Weights of a small transformer language model: 11 layers.
Each number is 200 + 40 x the weight over the matrix's rms, rounded and kept within 0 to 999. Layers, rows and columns count from 0.

# layer 8 MLP up, 128x64, rms 0.0881, rows 66-82, columns 0-63
159,154,171,177,139,243,210,222,229,210,171,139,190,219,114,161,235,181,143,190,210,233,155,192,193,184,145,198,179,236,204,246,238,210,165,240,253,159,229,218,204,177,148,129,173,170,259,177,255,199,175,154,154,170,249,213,172,262,240,112,182,193,248,185
229,223,249,194,204,256,132,192,173,213,220,213,219,238,185,216,233,291,267,240,186,184,164,208,190,189,228,218,164,131,164,148,207,207,250,179,229,205,250,194,196,198,217,224,134,126,205,180,269,185,158,152,236,159,176,216,170,201,167,201,158,221,182,249
128,225,159,196,216,187,149,150,172,162,200,181,62,213,213,167,263,229,243,211,251,273,129,205,140,149,167,211,186,153,198,177,207,226,253,218,125,270,191,256,280,222,166,256,221,279,236,178,198,175,191,204,204,155,186,243,224,213,176,219,162,134,145,222
247,222,176,283,188,234,243,181,221,307,148,194,232,230,193,208,165,166,223,230,170,191,213,275,155,188,217,217,194,230,222,180,191,215,246,233,211,134,143,168,203,195,175,184,186,162,212,203,178,170,204,156,144,83,202,173,185,163,191,234,217,162,245,267
150,174,192,144,199,162,216,205,283,183,206,241,199,230,233,176,154,160,211,192,169,221,223,266,140,298,166,200,198,201,196,95,149,153,201,196,220,211,211,253,192,203,120,223,207,265,195,254,164,215,169,168,182,195,232,227,199,154,270,148,227,199,241,193
162,229,202,157,192,223,274,116,221,194,185,191,205,192,137,186,261,132,181,192,220,288,199,169,201,193,227,175,229,166,277,142,274,179,145,159,221,195,234,212,139,180,155,210,156,214,153,259,207,190,201,245,268,193,287,196,170,174,207,173,151,205,211,132
191,151,173,191,181,238,228,208,162,215,164,202,220,183,164,217,218,162,248,240,190,243,244,259,193,215,240,233,152,234,196,199,262,223,168,189,213,199,101,181,92,241,209,207,182,146,261,174,234,225,179,266,204,141,268,272,164,186,151,155,218,195,222,215
204,213,229,221,200,163,231,224,271,181,142,93,257,223,177,257,211,184,227,247,179,91,165,175,164,155,195,137,121,215,221,234,230,172,187,165,216,122,195,170,145,245,164,186,205,217,166,248,164,249,224,178,184,139,215,278,210,147,145,192,189,273,221,198
236,254,243,188,191,190,233,162,191,159,296,181,219,156,268,226,193,227,214,164,151,152,243,171,150,189,124,205,237,147,277,191,237,213,208,215,216,183,152,220,146,234,254,246,260,168,150,138,191,209,280,196,220,237,128,115,271,134,191,237,212,222,244,196
273,195,209,199,239,147,167,237,196,135,187,170,252,255,196,223,232,223,275,243,172,141,194,164,215,286,274,295,167,238,215,158,211,206,226,249,212,132,241,250,222,171,155,212,163,176,143,179,238,242,113,164,226,195,243,273,171,207,205,154,190,189,155,154
190,175,214,204,206,165,213,181,250,183,142,218,193,134,153,233,211,164,208,202,166,189,160,223,227,273,154,175,182,199,216,179,181,192,202,226,221,180,127,268,183,178,193,206,250,215,178,181,142,171,184,213,137,186,202,212,230,238,250,168,221,182,212,276
143,219,191,215,136,205,146,123,244,329,193,247,188,149,221,184,220,167,135,174,207,182,231,207,195,132,231,232,199,155,241,201,247,205,185,268,185,201,210,194,162,258,192,193,182,165,214,149,213,186,232,199,202,199,198,168,140,172,191,215,146,132,319,254
245,177,193,159,202,160,191,200,223,199,228,190,267,181,163,168,177,194,219,199,176,140,195,141,162,234,188,184,198,194,173,177,136,151,223,184,208,145,181,225,143,188,190,158,228,185,150,244,194,237,184,207,189,128,254,214,157,207,205,132,245,200,169,222
250,115,167,138,200,137,197,239,226,167,214,185,231,261,205,283,234,185,217,182,218,156,215,228,140,192,216,225,155,284,208,188,173,209,214,160,169,150,185,170,168,246,166,178,229,217,204,243,229,154,173,205,185,189,280,253,255,205,200,235,242,149,111,222
176,189,213,261,169,231,196,150,207,228,207,173,196,257,251,197,162,165,185,242,176,153,130,213,168,197,174,263,236,89,227,158,238,251,263,196,138,200,184,158,270,176,178,202,136,225,157,211,209,149,162,203,178,205,218,167,213,198,306,144,152,89,217,242
206,218,194,195,209,150,214,157,174,131,168,211,211,252,216,189,285,222,200,216,196,283,272,203,227,226,223,196,229,208,156,212,207,209,150,186,276,220,273,221,177,178,191,211,146,204,180,195,175,115,180,198,229,237,155,93,167,136,175,238,199,170,141,209
185,203,281,274,165,136,202,238,214,154,159,198,224,209,119,250,218,262,222,216,179,169,226,170,210,202,259,190,197,275,208,167,177,152,153,203,170,191,232,187,190,143,115,163,232,167,205,308,241,134,144,178,177,257,252,217,210,200,208,137,233,219,154,188
# layer 8 MLP down (transposed), 128x64, rms 0.0884, rows 66-82, columns 0-63
208,175,187,158,163,192,195,201,233,206,192,224,234,194,161,157,203,244,179,211,251,186,280,242,165,153,304,250,180,257,215,214,142,195,198,246,145,209,179,168,201,138,200,184,190,205,257,230,233,211,205,167,240,232,168,271,215,242,280,273,167,216,248,242
182,160,192,148,230,209,203,184,152,238,245,212,188,110,143,171,176,185,153,177,228,156,269,163,218,116,203,126,227,237,254,184,176,190,192,222,193,147,204,190,130,208,227,234,194,258,175,195,178,234,231,153,174,191,141,187,226,233,173,214,237,190,164,157
214,158,262,169,184,203,241,164,222,214,165,142,200,228,207,114,133,223,170,182,157,234,267,133,196,198,209,214,224,210,138,191,136,208,208,309,162,268,192,191,149,261,263,202,137,133,199,212,184,241,173,189,165,148,179,192,143,211,139,260,258,169,236,200
215,251,189,152,179,227,199,199,177,163,158,219,208,268,224,175,208,221,260,141,170,257,216,237,209,165,188,250,220,247,157,225,91,161,189,253,230,222,236,158,223,249,209,168,196,240,218,219,229,205,168,126,248,92,171,198,188,211,177,155,229,175,201,157
199,176,218,143,194,201,204,123,197,252,189,124,197,207,203,174,258,208,180,248,176,213,175,165,183,114,146,217,170,222,211,286,236,286,238,151,212,229,228,182,249,225,192,237,248,179,207,188,213,213,193,259,200,131,194,211,248,271,203,177,221,192,173,294
176,157,136,162,176,181,226,129,278,204,185,230,281,155,243,224,260,196,182,166,262,264,156,122,205,194,184,190,149,249,202,166,195,205,202,168,159,168,230,131,142,207,187,235,286,207,218,216,221,159,289,139,217,177,261,138,294,244,194,208,239,176,197,164
191,182,234,262,137,122,229,166,192,183,226,203,275,188,159,198,210,248,213,162,214,155,151,212,104,158,194,220,237,173,161,241,172,136,213,200,146,207,225,176,210,203,280,203,174,140,174,170,217,182,214,205,214,194,196,210,218,190,193,261,240,196,252,194
215,209,179,191,150,148,259,219,195,227,231,140,141,211,211,226,275,210,212,232,218,272,204,170,107,222,194,204,225,149,137,236,239,271,168,227,234,200,166,257,181,258,229,140,256,184,181,179,246,252,171,248,126,82,149,200,243,123,248,232,158,211,180,231
166,119,155,184,201,208,202,236,237,276,83,163,170,131,188,197,239,153,223,160,187,192,166,191,221,210,277,194,185,162,138,226,167,192,210,204,268,143,187,205,205,200,180,177,255,201,217,143,222,265,162,283,206,173,194,178,177,181,245,222,186,173,136,122
235,146,214,210,138,263,216,290,184,239,208,153,178,307,216,275,161,244,261,266,167,155,205,273,162,248,217,262,192,167,276,191,127,180,180,174,211,209,190,168,252,253,159,173,240,262,205,147,177,237,194,167,214,180,147,194,202,215,183,198,195,200,231,192
218,201,161,192,200,194,189,211,153,208,188,166,196,202,271,207,109,237,197,193,196,224,269,153,157,151,235,191,202,206,241,247,178,179,238,163,206,189,181,153,195,224,223,187,106,220,235,234,261,257,179,204,246,293,214,195,161,171,155,256,206,237,235,158
207,179,236,240,228,133,222,196,126,211,164,182,185,194,182,202,207,196,240,179,212,272,169,199,145,185,203,157,241,231,167,215,220,257,149,194,216,151,178,276,301,196,141,207,190,232,123,219,206,250,159,285,208,216,189,249,244,137,192,203,219,230,232,286
205,191,209,160,238,218,280,184,198,169,198,177,176,172,219,169,206,241,173,151,189,164,198,272,140,192,186,201,182,195,223,137,179,167,264,134,248,204,186,214,188,147,264,203,237,211,202,176,147,161,183,246,181,217,201,195,239,230,218,170,172,262,173,225
173,250,261,160,174,176,250,216,164,200,242,154,205,175,134,137,176,217,191,218,128,218,173,240,140,190,146,199,194,201,226,185,189,156,214,195,189,176,199,286,198,155,153,258,239,149,143,192,197,194,217,226,183,202,170,259,194,130,187,73,255,139,218,229
149,103,208,313,205,206,235,229,161,227,177,172,132,156,215,144,140,142,179,241,144,240,167,242,185,171,182,281,188,188,260,274,202,202,167,161,194,185,199,184,231,263,247,159,111,182,199,209,217,168,138,215,174,159,186,171,207,173,214,186,190,185,200,197
263,177,194,214,189,180,234,229,132,171,175,224,159,203,178,232,230,207,148,180,197,196,108,151,160,138,180,187,230,116,164,202,167,181,213,213,249,155,213,276,192,249,224,167,203,137,174,256,205,137,223,207,195,208,215,203,201,207,172,207,256,155,169,188
204,159,233,121,237,198,182,277,240,200,180,227,127,212,104,201,129,291,236,157,236,172,176,218,220,191,217,173,248,157,228,235,175,217,238,165,234,176,223,197,144,199,195,200,171,151,195,134,213,107,156,242,236,217,226,185,160,238,260,190,193,191,174,223
# layer 8 MLP gate, 128x64, rms 0.0879, rows 67-83, columns 0-63
207,169,221,161,227,265,199,217,205,204,200,187,148,168,235,264,248,144,234,212,206,246,181,143,174,165,233,175,168,152,207,172,213,229,255,177,239,224,213,215,245,215,174,188,216,244,225,207,193,218,214,187,192,108,182,241,155,209,162,240,116,157,248,177
152,251,189,153,241,264,291,212,225,167,280,209,129,158,207,118,197,250,195,205,172,281,185,182,206,184,255,282,198,184,153,192,189,221,211,195,170,234,167,144,157,202,234,250,239,146,253,221,198,91,159,209,210,227,228,171,195,225,203,188,166,170,187,197
128,211,263,180,256,209,199,177,202,228,179,219,217,270,153,184,283,203,192,240,203,264,249,246,234,220,145,240,180,211,232,174,189,192,176,198,243,192,145,215,209,196,182,226,154,208,283,177,190,223,184,152,251,154,171,292,149,118,176,182,216,174,246,202
160,137,246,186,137,238,209,87,116,201,265,257,232,230,182,173,234,170,144,215,230,195,208,165,185,182,172,187,229,305,134,166,235,273,220,168,199,152,174,177,148,198,241,230,147,135,241,223,189,210,124,153,265,194,122,228,197,228,198,246,197,198,146,228
165,200,204,161,211,307,167,210,217,175,213,223,141,150,251,227,138,287,181,144,141,205,148,186,192,271,206,275,228,276,199,260,201,200,205,151,229,155,237,230,213,149,267,176,218,151,225,191,173,191,205,222,178,299,148,204,183,251,128,191,241,191,194,247
168,145,253,175,222,268,179,167,144,216,207,202,175,188,288,150,281,144,210,189,206,241,233,223,234,257,130,226,169,265,166,247,209,243,133,243,176,201,213,263,255,232,214,163,210,148,196,169,163,280,233,201,182,205,237,200,239,265,96,131,174,177,236,218
214,211,215,253,228,174,236,170,165,222,200,212,203,171,247,187,164,116,243,231,250,266,173,221,240,238,197,190,193,231,279,230,192,178,148,159,144,144,192,175,168,145,187,214,223,201,250,227,158,238,227,221,158,225,218,301,154,255,184,194,169,215,233,197
139,245,214,250,191,272,233,149,244,184,227,193,184,203,215,151,203,142,196,202,191,162,201,215,257,274,158,243,192,137,165,180,215,200,184,209,151,257,248,163,209,189,117,216,85,176,193,173,141,201,253,232,224,239,165,241,123,186,193,215,191,171,307,206
124,186,216,246,149,213,232,116,209,207,186,205,260,148,245,168,255,211,211,205,197,263,271,227,234,282,262,132,216,194,199,164,135,263,196,210,186,139,180,188,164,213,215,270,170,302,325,219,174,218,227,166,233,225,140,149,178,258,141,228,166,159,260,185
240,218,194,182,155,177,161,203,187,179,188,187,192,194,220,197,170,211,181,175,230,211,240,187,192,168,220,207,154,152,187,236,206,182,203,184,202,164,165,207,193,184,171,175,165,186,259,201,196,222,228,220,221,239,215,207,217,171,190,193,189,241,183,225
201,227,214,167,241,167,187,220,178,156,180,262,238,194,170,180,167,275,146,206,217,253,180,255,228,201,208,213,177,191,181,185,193,195,175,172,228,200,214,163,355,157,242,186,229,235,233,159,161,245,193,182,219,241,202,218,156,247,185,217,153,240,203,268
210,228,194,202,239,222,218,211,209,209,220,208,207,234,236,243,255,253,201,161,215,154,223,256,242,182,168,143,215,208,180,203,236,260,243,182,158,170,224,190,231,188,195,196,165,162,232,184,139,196,189,236,216,205,152,180,252,217,231,239,137,187,203,124
183,215,139,257,191,210,177,160,220,185,270,218,161,238,207,163,192,209,195,162,256,209,139,135,267,177,223,250,189,214,161,264,230,192,231,231,231,246,282,213,254,155,235,208,203,166,238,165,186,216,187,175,235,220,147,221,207,187,175,308,131,232,190,187
114,209,178,219,222,222,217,169,168,227,241,197,190,175,249,158,244,163,195,240,187,222,201,198,166,223,136,301,174,193,189,180,197,171,146,138,186,200,296,171,231,241,246,168,203,164,205,194,233,228,172,199,147,213,152,119,198,208,214,207,154,249,184,204
144,201,156,222,167,200,265,184,212,262,225,93,167,165,164,177,216,134,218,218,229,167,210,188,178,197,168,216,163,219,141,177,244,210,211,216,224,171,205,195,225,213,166,238,167,216,290,164,160,199,196,149,179,237,237,178,255,256,197,188,162,251,164,232
167,192,225,161,200,235,147,153,175,209,132,238,267,165,231,166,152,193,192,187,201,257,186,154,220,271,156,189,208,198,165,226,153,199,136,207,230,136,242,227,227,294,257,211,200,193,190,181,168,144,158,241,156,215,198,157,191,289,210,201,161,202,143,245
125,130,210,234,187,165,275,165,221,181,268,219,169,204,233,230,198,173,170,206,227,198,214,235,224,155,254,290,256,116,136,215,198,243,220,224,202,199,217,249,264,211,185,215,254,219,248,210,189,204,142,271,170,204,217,187,205,176,291,239,161,210,177,188